Weights of a small GPT-style language model, trained from scratch on English Wikipedia.
Size: width 128, 2 heads of 64, 5.27M parameters.
Architecture: LayerNorm before each block, rotary positions, biases, attention and MLP in parallel.
Training: 114M tokens, 9629 steps.
Each number is 200 + 20 x the weight over the matrix's rms, rounded and kept within 0 to 999. Layers, rows and columns count from 0.

# up: layer 10 MLP up, 512x128, rms 0.112, rows 326-378, columns 64-127
# down: layer 10 MLP down (transposed), 512x128, rms 0.104, rows 326-377, columns 64-127
up326,195,219,221,230,169,216,187,205,194,237,208,175,183,200,269,227,198,240,197,235,218,207,222,200,220,216,191,216,222,194,206,160,212,180,235,222,156,205,177,207,179,193,177,184,210,171,172,199,177,216,189,182,176,219,213,203,171,198,192,193,212,205,161,206
down326,200,202,214,189,212,211,201,197,234,192,192,196,227,191,175,224,193,208,215,238,197,157,191,212,184,218,200,226,208,229,218,216,165,241,203,196,220,186,238,170,224,245,189,194,200,222,195,214,183,164,231,185,177,185,175,206,199,200,199,196,207,182,206,189
up327,199,187,201,208,177,202,187,199,188,205,212,202,194,230,194,222,204,186,219,198,205,178,211,194,182,192,217,187,204,219,181,228,178,226,201,227,225,164,217,182,183,205,178,201,183,212,180,192,187,173,212,184,201,193,182,240,206,194,221,219,177,209,224,207
down327,192,205,216,197,211,200,202,199,220,206,197,199,229,167,187,187,175,235,169,198,182,239,203,183,199,207,176,211,198,194,208,174,218,205,223,176,202,217,210,218,208,227,212,211,202,185,203,211,198,216,208,206,206,201,219,160,213,246,195,197,167,199,184,209
up328,215,209,208,213,187,171,234,190,168,193,204,175,242,205,187,218,199,214,173,172,231,191,196,204,225,176,216,230,242,192,209,222,181,207,179,191,236,202,192,201,169,203,195,209,160,200,192,219,208,197,194,211,174,166,203,223,172,189,190,187,234,196,197,187
down328,167,174,211,196,208,221,180,201,219,205,215,210,170,209,228,194,234,171,207,221,189,186,203,181,170,233,208,180,176,182,198,213,202,197,193,202,179,196,223,186,200,201,229,178,231,229,213,199,160,224,215,171,193,213,211,192,231,219,203,211,156,235,207,205
up329,195,197,182,207,178,227,234,195,183,234,176,216,173,248,191,168,224,235,188,193,195,229,186,174,176,196,187,208,246,211,182,205,199,177,203,229,204,241,199,208,203,206,199,178,179,193,176,204,204,205,199,188,197,177,184,230,195,204,183,180,201,236,189,176
down329,213,178,217,189,214,138,206,218,222,197,167,241,196,198,186,209,205,218,204,181,185,217,189,203,206,167,213,180,200,203,222,179,236,186,205,223,209,210,187,216,198,205,176,195,180,234,199,203,204,212,185,198,176,230,162,211,195,208,191,216,172,197,211,227
up330,202,196,163,181,171,189,208,209,165,211,164,187,210,201,213,198,211,184,203,204,213,218,205,176,178,212,235,227,238,205,193,236,184,209,145,212,192,177,199,172,153,199,207,217,202,170,210,190,199,178,169,214,185,194,205,189,214,213,197,179,219,223,186,215
down330,208,198,234,204,198,216,216,186,215,199,222,239,212,202,186,204,202,223,214,179,183,201,195,200,173,184,180,148,187,173,190,169,222,215,237,186,200,225,170,235,241,172,229,187,188,225,207,200,204,199,230,162,202,204,180,208,201,185,172,224,179,193,203,167
up331,194,196,199,200,191,199,247,174,182,226,182,203,218,238,196,181,181,197,167,240,213,172,216,198,196,196,230,189,193,153,201,233,193,194,190,203,191,197,191,203,194,174,189,198,197,205,243,202,163,188,196,220,208,202,183,210,221,202,196,215,191,196,225,164
down331,191,190,227,196,187,197,155,212,186,176,216,208,178,165,203,177,186,196,217,200,190,186,186,218,201,230,202,246,182,230,208,149,164,191,254,200,203,182,176,160,208,203,202,200,194,210,159,223,211,208,219,193,207,199,203,213,197,207,195,193,196,207,213,212
up332,236,210,210,167,182,145,208,213,169,194,189,198,212,188,157,230,180,198,218,214,205,209,204,211,205,249,206,214,199,218,203,225,217,221,192,222,212,181,220,199,180,226,189,215,196,228,205,185,170,198,232,198,208,210,168,176,199,187,225,216,182,204,186,210
down332,181,212,186,230,201,237,200,202,220,216,216,190,211,192,199,191,207,193,178,194,189,197,215,201,223,180,183,210,188,184,175,162,164,193,208,186,187,206,174,188,245,218,207,180,187,214,176,223,202,186,162,177,239,230,212,201,208,212,200,197,198,189,213,195
up333,215,186,200,195,186,209,221,122,214,182,210,190,186,213,193,198,219,186,207,224,201,172,209,209,173,192,203,158,186,228,181,200,212,186,196,198,201,200,172,191,176,214,194,175,211,178,225,237,211,202,226,188,197,187,183,206,214,190,158,172,191,213,185,204
down333,211,207,244,169,252,177,184,239,183,174,179,202,202,212,200,194,178,171,175,207,183,191,230,174,186,209,218,221,162,164,194,206,205,207,218,182,174,188,223,181,187,213,205,223,247,206,206,176,169,205,208,191,185,230,226,222,189,170,185,219,210,213,231,164
up334,227,172,224,193,222,170,184,198,171,169,225,163,173,192,206,201,204,195,200,206,206,196,167,233,173,179,206,195,214,187,218,191,202,162,175,223,148,216,218,228,205,185,180,218,227,197,227,217,212,200,204,199,212,196,179,174,208,222,193,182,178,209,197,211
down334,162,186,196,225,176,211,186,199,209,203,187,235,200,191,211,211,214,218,192,210,164,184,204,216,185,198,181,209,220,172,242,206,210,194,157,204,204,230,185,160,170,174,211,218,196,195,165,211,196,196,166,193,235,180,147,221,202,194,180,187,177,195,203,177
up335,193,189,184,189,210,155,190,187,196,205,168,211,224,230,191,192,204,184,190,183,196,202,230,202,162,162,202,187,221,208,190,215,195,174,208,204,249,205,203,173,198,218,202,197,167,211,208,208,210,203,206,202,199,186,209,215,200,192,172,165,195,228,214,195
down335,189,245,219,176,206,230,199,193,215,179,186,205,204,185,203,202,180,211,180,210,201,220,204,200,216,209,215,181,180,189,182,173,196,183,180,210,178,189,182,227,196,191,201,201,210,200,229,186,161,183,224,225,200,216,211,202,208,200,247,236,201,176,227,194
up336,183,203,191,199,212,206,261,166,196,239,224,217,207,211,227,216,193,196,236,216,226,168,225,212,150,194,198,193,206,196,171,176,193,179,222,213,173,176,164,233,211,201,181,194,159,173,225,199,138,168,236,175,207,187,195,192,169,214,211,221,193,219,184,207
down336,194,206,216,188,211,199,239,193,175,160,218,198,210,186,196,188,217,118,235,183,196,168,195,186,172,197,225,208,166,270,131,126,224,188,211,202,217,214,178,245,173,225,223,190,191,181,159,216,162,230,192,174,168,194,184,195,191,192,252,205,176,247,186,220
up337,179,232,243,219,194,202,195,229,197,170,233,196,215,175,194,217,190,180,185,234,204,211,179,186,229,186,169,195,189,192,170,187,186,169,221,210,178,225,170,168,204,205,183,174,200,183,240,196,235,153,202,182,183,129,195,215,175,245,212,206,205,209,213,193
down337,193,238,207,206,191,169,165,206,168,251,201,198,202,201,183,217,222,210,176,186,172,199,212,180,184,191,217,182,203,181,211,221,220,217,199,211,185,210,162,212,230,232,151,220,174,244,223,224,172,211,218,198,178,211,188,188,196,200,264,239,194,153,193,228
up338,193,202,184,198,208,204,205,186,182,198,224,183,195,221,219,211,175,169,179,237,198,191,212,199,200,211,217,217,203,212,194,223,185,174,183,227,208,187,205,243,173,184,156,206,171,137,235,199,170,168,217,170,260,215,180,164,193,207,185,216,174,213,166,235
down338,224,183,202,213,192,202,180,214,216,186,210,182,203,176,197,186,228,207,203,184,202,232,216,189,183,220,195,179,210,215,220,136,205,196,204,179,167,176,179,184,211,239,217,184,208,211,151,208,161,214,173,250,175,207,258,202,179,200,225,204,231,213,194,223
up339,184,197,240,206,216,177,236,176,183,209,202,206,203,206,212,168,168,223,182,220,220,198,193,208,183,193,181,239,209,208,196,206,203,172,187,180,200,178,184,230,237,199,173,218,219,158,250,213,202,177,190,208,221,216,196,201,172,200,227,219,156,191,197,207
down339,226,177,224,216,231,191,211,206,180,188,200,191,208,189,178,193,169,189,170,187,234,205,161,233,201,172,180,220,221,230,252,206,165,223,183,166,184,222,178,226,194,185,211,181,195,166,204,182,201,207,201,204,207,221,216,191,216,207,203,194,226,196,212,196
up340,199,221,204,183,221,180,190,215,177,181,195,166,193,180,188,173,188,193,182,212,224,208,211,205,215,197,201,215,210,222,211,207,174,181,186,224,197,192,209,209,186,189,193,219,213,166,196,171,204,204,170,180,229,209,170,174,204,226,183,237,184,174,215,173
down340,210,181,200,218,204,205,214,182,235,204,197,230,205,206,215,192,187,215,210,193,188,213,206,195,205,201,196,194,182,198,192,189,204,197,205,160,187,220,194,209,227,188,213,177,192,233,221,229,198,192,233,169,195,210,216,230,193,193,219,174,209,229,203,208
up341,220,198,186,228,173,191,189,222,206,197,208,149,223,206,238,192,238,236,161,229,176,167,190,228,189,214,196,218,219,211,184,231,204,198,204,197,195,156,186,221,184,175,208,227,219,163,191,192,165,182,217,191,190,201,182,187,257,194,200,198,201,199,215,192
down341,213,195,207,219,197,259,245,183,179,187,208,214,170,173,172,227,252,214,219,194,260,172,178,173,195,175,190,174,198,207,212,218,180,221,192,218,247,198,205,231,226,187,199,223,175,211,204,221,225,173,185,158,206,190,196,178,200,179,197,207,220,193,167,187
up342,201,202,242,210,175,195,202,206,199,245,206,241,195,183,219,185,231,231,198,215,185,173,222,185,189,191,186,208,230,219,230,197,224,228,192,189,185,157,198,220,210,238,207,208,214,191,205,203,170,205,206,211,175,192,184,202,228,248,196,213,217,248,183,165
down342,180,184,185,222,192,237,203,224,212,186,209,170,219,187,156,193,204,201,215,175,180,199,163,194,173,190,184,173,197,254,210,201,196,232,237,201,212,190,226,174,176,213,175,197,247,210,188,198,189,214,191,185,234,220,183,187,185,216,197,209,207,163,180,212
up343,212,185,222,239,171,192,194,210,169,264,183,212,189,176,181,204,214,204,196,184,185,234,214,211,157,187,212,210,205,200,207,194,195,214,185,205,219,190,207,194,193,206,188,230,138,215,219,221,180,222,202,213,177,207,202,230,184,177,193,198,199,184,201,216
down343,206,208,176,158,220,194,204,201,221,157,233,201,214,212,236,200,203,187,190,204,200,174,186,196,224,185,177,199,184,197,190,188,217,223,229,193,186,220,217,179,176,212,187,193,252,152,200,189,185,171,203,167,229,158,200,189,226,230,240,185,185,206,191,186
up344,196,198,215,172,223,196,188,199,194,187,191,218,182,221,232,240,218,189,227,187,216,195,182,216,179,211,203,164,210,164,186,181,210,195,203,188,168,178,186,180,203,207,202,196,201,220,212,190,187,151,164,202,214,177,197,212,200,214,195,202,229,215,194,181
down344,200,214,217,195,180,198,234,182,173,193,169,197,197,206,213,221,193,185,190,196,224,209,200,211,206,199,169,209,207,229,202,207,197,217,209,223,223,227,186,202,197,161,224,187,173,167,198,190,220,247,190,187,225,194,216,188,191,187,214,213,198,214,180,204
up345,180,198,209,182,224,210,210,211,187,214,198,220,211,206,222,195,202,213,231,210,181,193,191,216,191,194,200,182,238,176,222,201,184,205,182,219,192,214,224,172,163,203,152,248,201,166,200,192,200,203,202,190,219,206,192,181,183,190,200,208,213,180,193,199
down345,209,211,184,223,242,216,198,210,208,193,216,202,192,195,191,188,219,206,190,191,206,184,215,215,199,212,194,201,201,198,206,213,199,208,187,204,216,203,199,199,201,185,209,201,211,204,224,219,188,184,196,195,203,212,196,208,217,198,192,198,194,217,204,210
up346,220,180,194,194,220,212,189,156,164,200,211,176,203,203,220,227,218,250,198,246,217,191,201,208,191,219,193,182,240,210,208,180,205,180,210,199,201,180,160,214,198,207,179,214,184,182,211,190,182,209,208,213,218,197,164,238,182,211,227,221,199,178,191,184
down346,172,207,197,185,197,169,228,228,204,232,176,222,220,178,201,168,223,177,219,192,213,174,201,173,259,187,166,231,177,177,198,185,188,193,192,206,179,220,224,188,216,194,204,181,197,200,193,193,218,209,196,187,175,211,193,209,231,203,165,160,228,244,217,219
up347,213,190,194,171,214,176,194,191,216,234,202,205,205,209,175,201,185,205,173,186,205,153,197,204,206,217,172,213,235,207,212,183,199,249,196,209,178,219,183,214,179,195,181,225,204,204,219,189,188,175,240,202,193,170,227,210,208,212,150,190,205,236,177,184
down347,185,190,227,239,227,208,213,203,219,189,204,171,205,205,211,198,206,213,187,195,204,190,193,204,208,184,217,183,184,213,169,208,207,153,239,184,210,198,204,208,195,222,189,199,212,183,202,235,201,209,172,177,174,211,192,214,201,195,209,216,177,171,236,222
up348,215,154,243,212,205,209,175,209,194,214,229,226,192,197,204,194,204,214,190,204,187,195,206,224,154,217,203,204,206,199,158,243,183,217,179,211,220,191,220,186,207,214,196,194,205,199,236,215,194,215,222,188,216,178,177,181,162,212,193,210,214,208,200,190
down348,178,188,227,238,208,177,192,206,190,196,209,209,200,218,190,232,185,197,199,204,178,225,218,196,194,195,198,196,203,206,166,196,189,179,184,216,215,191,191,197,191,219,184,180,204,198,206,177,176,197,206,173,220,164,232,180,212,195,212,172,188,223,180,198
up349,192,219,232,210,185,204,205,202,182,202,184,174,151,211,219,195,189,176,195,200,194,241,188,226,202,190,154,220,200,216,198,183,211,227,236,209,193,186,184,204,181,203,198,209,183,207,186,197,147,207,170,150,223,217,194,165,174,182,180,191,198,224,209,206
down349,197,215,189,180,172,220,205,215,164,194,176,223,223,192,197,242,187,225,209,210,150,226,201,201,139,196,176,183,185,197,204,191,233,194,258,187,191,178,144,194,183,214,196,207,178,176,201,197,239,232,177,217,177,162,191,205,216,243,243,227,233,228,190,192
up350,222,188,223,203,179,196,240,198,168,209,185,202,187,162,173,208,204,170,224,205,188,187,233,232,223,181,198,176,219,220,206,175,229,198,197,223,191,148,188,209,174,204,201,233,229,219,197,223,192,204,191,186,246,171,208,169,214,160,170,189,162,194,199,195
down350,168,224,236,213,224,190,229,219,184,212,222,190,210,213,225,242,190,189,194,222,217,195,156,223,209,209,221,200,200,199,176,220,168,190,166,182,210,244,179,194,208,197,208,188,190,216,189,226,215,182,197,139,207,178,223,227,180,210,256,172,203,246,175,180
up351,232,209,194,203,209,194,207,207,180,227,215,211,205,232,220,204,196,226,188,189,215,175,191,209,155,223,172,195,165,199,196,213,194,163,188,215,223,194,177,184,207,186,197,195,159,203,217,205,210,191,236,218,186,146,172,220,207,240,194,203,209,231,184,197
down351,193,185,204,200,214,183,204,223,224,211,188,157,200,221,168,200,233,188,225,224,197,213,206,198,204,216,218,179,211,219,222,172,204,184,183,193,187,198,201,187,212,183,208,162,189,211,211,203,184,185,173,200,202,226,239,160,212,216,197,224,179,220,171,199
up352,209,183,230,195,194,172,223,185,210,204,200,208,176,199,191,165,215,193,209,213,207,206,194,225,219,197,226,174,229,242,205,167,209,193,190,247,175,194,184,206,212,226,186,195,178,214,191,218,207,208,221,203,210,205,158,196,188,201,162,230,176,215,215,185
down352,193,217,212,181,179,182,187,218,200,207,210,182,182,189,191,192,213,196,209,180,216,217,169,185,228,226,197,191,208,198,200,227,197,204,210,210,184,218,215,222,199,206,206,198,194,200,236,182,214,201,188,188,232,207,224,192,199,173,183,161,170,182,233,228
up353,198,162,235,245,201,196,196,228,176,201,188,170,200,195,154,186,209,197,175,186,207,210,209,252,180,174,208,216,238,200,184,168,160,190,192,214,224,162,185,211,202,231,181,199,177,201,247,241,214,190,205,165,197,204,227,184,191,173,190,175,180,216,200,198
down353,211,221,214,177,204,157,169,188,210,207,186,232,213,213,202,239,198,176,230,227,203,217,212,175,197,201,215,200,186,184,224,205,191,217,202,221,186,213,218,181,210,212,177,200,232,218,192,203,186,171,198,155,249,172,149,205,227,225,203,222,200,210,209,219
up354,212,183,222,249,204,199,210,175,190,184,202,219,218,165,196,197,241,175,235,222,184,172,211,206,189,147,207,205,215,231,213,178,176,177,235,206,202,200,198,188,207,224,213,196,221,195,209,219,193,213,191,155,223,158,192,185,187,169,175,205,215,177,205,193
down354,169,212,211,194,219,208,216,192,178,206,199,185,215,193,189,208,184,212,167,230,218,177,213,182,212,227,195,190,208,193,193,209,169,202,181,205,240,210,233,246,186,189,197,186,210,216,199,177,204,226,202,207,193,221,199,235,205,195,194,213,196,218,200,222
up355,194,205,235,191,217,189,210,205,186,175,229,196,222,238,211,213,196,193,173,209,175,188,191,241,189,175,215,186,219,186,208,201,195,195,189,202,217,213,188,210,211,143,178,191,203,203,173,207,200,224,181,181,185,164,188,227,167,161,204,209,218,191,248,203
down355,182,228,192,179,207,211,178,215,199,183,186,206,181,195,161,200,217,216,187,199,201,189,195,189,176,234,204,197,198,208,217,213,208,213,244,170,208,203,201,206,221,185,200,211,232,226,225,202,212,207,237,223,193,204,207,209,175,212,166,217,205,208,173,215
up356,181,156,185,223,210,218,181,205,186,220,207,210,167,197,234,207,195,207,166,257,169,200,166,194,196,222,208,230,228,215,190,182,218,165,200,189,235,200,213,193,202,195,217,203,189,198,218,183,209,204,208,187,225,203,186,198,216,222,193,200,189,234,189,172
down356,202,189,200,187,177,218,209,194,204,183,220,176,173,201,184,225,220,226,192,164,200,231,211,231,218,205,201,210,206,207,190,220,199,211,223,227,212,177,181,180,195,212,183,186,190,193,225,171,223,197,215,184,164,191,219,207,198,204,211,192,188,170,178,209
up357,194,162,182,186,196,195,204,194,173,206,176,208,203,178,199,208,210,191,216,195,147,205,226,194,158,197,210,215,196,159,203,171,197,195,201,245,198,195,216,193,193,186,210,176,200,216,233,193,197,196,237,219,203,202,189,214,191,216,150,197,180,189,174,216
down357,208,228,225,205,192,204,222,194,216,178,186,212,181,208,180,226,166,199,189,203,248,187,191,202,240,223,183,189,212,251,175,189,201,214,177,177,197,198,199,188,179,205,210,217,218,199,194,198,224,213,186,171,184,197,215,197,223,158,242,207,221,220,226,219
up358,207,202,228,194,174,226,223,237,178,195,200,191,202,224,202,207,219,171,227,245,187,245,210,198,206,222,196,198,216,225,209,213,151,222,216,222,195,220,185,182,168,163,182,200,177,203,213,206,187,183,194,166,200,203,206,160,197,211,184,211,202,162,154,209
down358,168,220,173,167,187,223,200,197,192,219,213,245,201,202,220,242,224,212,200,154,195,200,195,211,180,187,187,180,194,212,213,188,215,196,222,180,183,189,190,196,186,227,199,216,219,228,203,184,227,206,192,180,184,185,208,195,207,200,243,190,205,212,206,172
up359,200,215,220,221,189,219,215,165,193,213,206,230,244,197,223,192,174,214,208,213,202,220,251,182,195,228,220,188,234,230,207,201,201,168,185,208,207,217,200,178,214,185,176,215,185,197,204,207,181,208,173,192,180,181,206,176,231,223,172,173,227,234,176,211
down359,181,190,202,183,172,216,185,221,193,225,192,209,179,164,195,199,228,191,206,174,194,174,166,204,190,163,218,196,212,154,241,230,175,203,203,216,235,172,194,234,204,213,218,209,219,207,226,201,213,219,227,187,210,220,182,219,170,198,191,210,186,161,207,183
up360,201,212,191,171,196,215,224,190,220,214,193,193,201,201,186,195,210,183,205,204,203,202,204,191,205,194,197,201,186,204,188,200,221,194,221,221,201,172,176,221,141,204,184,231,191,163,153,199,173,210,201,201,207,212,192,214,245,200,189,151,196,197,189,176
down360,195,183,199,203,175,170,203,194,190,189,221,194,159,173,203,227,211,185,222,204,195,210,196,177,210,169,186,169,205,198,191,219,178,198,191,192,176,194,207,187,203,193,201,183,223,191,172,175,212,225,224,177,217,214,194,211,177,209,200,265,178,187,198,219
up361,226,210,183,168,218,209,232,198,232,196,233,184,182,203,226,230,203,215,204,207,199,175,225,185,200,180,202,205,226,190,199,183,200,218,210,249,149,193,224,190,185,192,176,175,207,195,193,206,212,182,191,160,206,201,155,197,219,217,217,158,171,236,189,141
down361,215,190,192,205,217,193,195,197,167,210,202,204,228,194,179,184,186,208,202,184,184,186,235,172,204,215,213,217,183,214,210,213,168,190,170,215,211,171,233,183,190,203,155,193,216,227,203,194,206,184,210,231,207,205,242,226,224,200,186,193,196,220,198,231
up362,200,203,228,181,207,177,194,190,198,213,207,196,216,219,210,195,227,203,209,179,182,199,195,221,212,200,198,204,219,196,174,188,190,199,206,227,188,191,194,196,175,195,183,198,203,171,215,218,206,195,206,197,222,165,199,216,212,201,208,202,205,199,203,206
down362,183,191,219,207,188,197,210,215,189,230,194,187,204,209,207,202,211,190,195,218,170,192,211,218,194,184,211,188,234,185,180,192,185,188,199,233,205,187,201,200,170,208,188,175,203,198,204,187,209,200,193,185,219,177,178,224,216,220,202,183,192,199,201,186
up363,191,250,216,179,239,207,208,166,180,213,181,200,190,202,195,217,198,192,187,224,187,202,229,240,181,215,175,206,198,217,218,198,179,200,235,228,220,207,213,190,170,193,181,212,200,197,216,203,208,163,216,165,196,226,151,196,234,211,198,221,176,203,194,180
down363,228,174,177,196,180,199,252,194,214,195,189,233,174,195,213,198,193,197,196,192,193,210,175,166,209,176,234,201,230,203,211,201,183,215,155,228,190,181,199,175,248,220,196,172,169,223,178,211,211,216,211,193,211,191,231,202,187,203,178,209,189,196,216,221
up364,205,143,195,221,199,200,188,185,174,215,178,196,202,216,195,201,221,174,201,190,196,161,213,222,199,216,190,187,196,186,191,237,178,209,204,227,193,179,241,229,196,192,182,190,176,171,184,193,187,190,263,184,199,221,169,191,234,210,188,235,176,184,199,206
down364,233,210,193,187,205,136,229,177,179,209,198,187,207,211,166,183,213,192,200,195,197,198,207,175,161,228,205,202,166,221,176,195,208,204,155,191,186,173,250,214,154,223,245,192,210,245,178,199,153,166,203,184,221,219,211,202,189,152,203,225,171,187,203,193
up365,214,213,216,167,214,187,209,172,223,205,180,177,190,215,184,204,200,199,170,214,190,165,196,197,184,191,192,171,232,175,205,229,166,205,214,205,205,192,213,169,207,210,188,183,228,167,199,211,184,200,220,156,185,208,194,225,224,239,199,207,201,210,233,180
down365,230,197,185,171,189,173,196,178,229,187,187,185,170,205,184,200,201,217,155,212,209,173,201,201,233,190,187,193,208,203,188,208,185,194,197,171,211,215,229,204,178,215,171,176,240,209,217,190,188,188,216,212,191,188,228,233,192,220,217,234,200,174,201,181
up366,200,216,207,205,181,210,198,184,236,192,186,207,174,215,207,222,217,182,210,195,239,193,226,211,195,196,186,207,214,204,160,198,186,200,186,172,180,203,187,164,202,175,191,193,226,227,201,209,223,190,225,203,196,185,204,226,206,202,209,157,188,211,191,207
down366,203,195,175,186,202,159,179,191,187,223,220,188,216,205,164,176,188,204,205,192,180,201,194,179,192,194,187,201,174,183,225,166,188,171,219,185,203,257,217,203,221,202,221,183,210,218,218,192,193,205,189,231,215,216,222,192,204,204,207,218,214,180,195,183
up367,208,200,190,171,206,190,184,185,185,197,224,179,200,181,203,218,179,184,220,220,220,175,186,197,195,185,184,221,208,228,207,194,218,173,202,203,231,190,191,240,219,218,197,228,227,219,171,191,185,149,239,192,199,204,190,234,201,201,213,204,170,235,207,178
down367,220,208,222,206,202,202,197,200,192,191,210,211,209,162,206,173,223,162,193,238,193,217,194,195,197,190,220,217,204,208,191,176,228,174,154,200,196,175,196,192,209,207,232,212,196,192,203,170,184,234,184,219,210,202,187,201,172,204,208,210,168,195,148,206
up368,215,181,212,200,190,175,249,204,174,200,196,218,174,192,226,226,175,202,215,216,178,214,185,202,183,220,217,226,250,208,209,215,219,184,188,200,187,182,182,183,219,208,236,201,215,190,194,227,212,184,202,178,187,201,212,191,178,189,194,184,215,184,192,198
down368,188,192,174,201,223,240,189,199,208,184,217,214,198,207,220,190,217,201,199,187,209,200,187,184,207,214,186,192,194,192,192,187,184,233,197,211,215,205,221,201,210,178,164,203,204,214,187,178,188,189,212,210,184,227,175,212,214,196,219,206,178,205,215,161
up369,211,204,205,198,242,151,206,176,199,209,211,175,188,231,204,218,181,241,185,193,196,188,207,206,206,214,199,214,188,180,210,215,189,189,218,223,197,182,232,179,190,232,201,199,223,195,189,206,220,213,185,200,208,211,198,189,201,215,211,177,189,227,204,202
down369,213,210,195,194,205,207,215,204,187,189,205,193,195,181,191,177,201,215,227,208,225,183,210,202,186,190,204,192,192,200,224,202,195,210,197,194,187,188,206,205,188,219,171,211,194,202,206,195,208,210,208,183,186,191,224,158,214,206,190,205,211,195,183,213
up370,187,167,212,198,184,192,194,208,222,208,192,193,215,233,243,196,196,237,240,206,193,223,215,179,191,202,199,207,218,171,203,214,203,190,189,205,214,214,206,201,208,208,204,180,201,204,182,210,165,171,240,206,171,167,195,203,172,223,214,203,210,218,172,223
down370,193,237,212,201,185,217,214,202,196,182,191,193,158,202,170,221,223,179,173,179,185,179,222,235,223,196,201,228,208,193,191,174,207,185,258,236,226,201,179,200,204,201,189,189,196,191,216,220,188,233,181,186,194,199,203,196,224,207,212,205,209,202,200,199
up371,227,195,191,202,176,210,234,174,224,183,232,201,201,190,230,223,203,199,178,257,178,172,179,186,188,190,205,228,167,192,167,184,194,214,202,193,190,194,200,206,191,219,158,180,221,194,183,200,186,170,198,190,203,205,166,207,197,184,175,190,168,227,197,168
down371,200,208,220,186,216,179,162,216,208,212,170,203,204,224,198,200,217,242,191,162,197,198,246,197,213,214,184,206,230,182,208,192,192,187,175,207,195,174,222,216,211,191,182,221,191,188,210,192,184,211,184,215,181,199,222,241,195,192,197,189,221,206,202,217
up372,227,196,191,209,185,199,183,195,163,233,240,226,189,194,194,218,182,230,169,244,207,208,233,222,206,181,260,205,237,189,196,208,197,210,181,237,150,177,195,208,192,212,163,191,213,201,167,206,186,162,205,193,206,203,196,218,210,195,195,197,182,214,178,180
down372,198,170,208,178,193,205,195,225,204,216,179,202,226,202,209,182,164,219,211,192,177,201,238,189,193,194,197,210,174,190,213,210,182,192,144,192,201,198,212,180,171,202,187,215,192,248,188,210,184,170,201,233,218,215,221,196,219,211,198,186,189,206,228,201
up373,172,184,182,196,186,195,205,222,189,215,228,195,202,201,231,223,193,175,243,190,204,194,189,199,178,230,172,199,193,207,166,184,175,212,179,218,224,202,186,174,208,194,199,197,174,218,177,203,221,206,188,181,223,168,186,228,211,188,210,187,216,207,185,169
down373,170,212,201,200,217,169,208,198,167,205,213,207,221,214,178,190,185,206,180,182,222,186,197,208,215,164,203,196,180,177,221,193,211,198,242,192,188,168,215,244,176,217,167,214,237,215,197,200,165,188,226,183,180,230,227,224,215,180,201,251,213,214,195,227
up374,227,225,205,192,196,187,187,195,198,196,185,160,207,200,186,209,216,204,188,206,177,179,245,212,212,215,205,194,208,211,202,220,215,186,182,234,215,182,228,188,156,207,186,200,182,199,196,190,186,198,206,194,206,168,212,230,188,212,194,211,185,224,175,133
down374,178,178,182,208,198,200,190,222,191,208,183,219,190,207,213,206,182,215,190,185,216,213,177,213,148,181,208,235,223,200,209,202,233,209,215,169,189,208,179,211,215,204,246,195,193,243,166,211,182,200,173,170,195,217,198,177,213,201,201,177,211,173,218,225
up375,210,182,210,212,175,162,209,201,189,206,160,229,232,213,212,208,190,188,171,200,192,203,244,198,199,238,188,211,202,204,219,220,204,198,183,211,223,208,207,212,193,203,168,203,181,207,209,174,178,170,205,213,196,203,186,175,222,226,137,193,183,234,193,192
down375,225,215,220,218,202,218,174,218,184,189,216,201,205,214,220,166,232,227,175,209,232,224,200,212,197,205,217,207,191,204,195,200,167,225,231,182,180,182,172,197,190,159,189,170,206,200,221,196,174,203,182,225,169,222,207,204,218,186,230,231,174,166,200,193
up376,211,179,229,211,163,223,166,201,155,221,155,178,208,200,192,200,180,196,226,256,219,205,214,232,178,192,182,262,173,247,205,137,244,218,219,189,187,166,180,215,175,188,200,194,174,171,212,205,159,199,222,187,242,195,177,249,184,187,188,208,180,199,206,225
down376,194,213,195,197,251,150,203,190,215,208,185,204,218,226,219,153,207,189,189,206,198,192,213,225,196,200,212,230,236,212,237,211,199,198,207,196,206,224,209,177,237,226,200,193,196,235,171,180,172,198,181,202,219,209,221,176,203,185,189,191,189,186,216,231
up377,190,207,180,207,198,188,180,202,166,193,193,204,218,229,202,222,243,230,233,201,222,178,182,198,177,167,208,189,178,181,186,216,189,200,225,214,169,225,207,206,189,192,177,175,175,204,178,195,176,191,216,204,192,167,211,220,218,207,204,173,217,222,220,167
down377,222,198,212,238,226,187,190,206,218,212,211,201,193,218,216,176,195,179,148,186,202,191,210,170,209,269,172,172,187,224,225,195,190,181,182,194,204,208,229,221,220,200,219,211,209,187,203,198,183,209,192,218,193,208,198,196,190,208,202,211,191,208,175,178
up378,191,234,232,212,193,208,208,192,186,214,207,225,221,195,192,216,237,180,174,219,193,210,198,239,210,198,195,209,226,198,181,177,176,209,190,188,214,173,224,132,216,223,188,194,180,221,229,241,189,174,210,201,197,218,167,203,204,149,221,195,189,192,205,202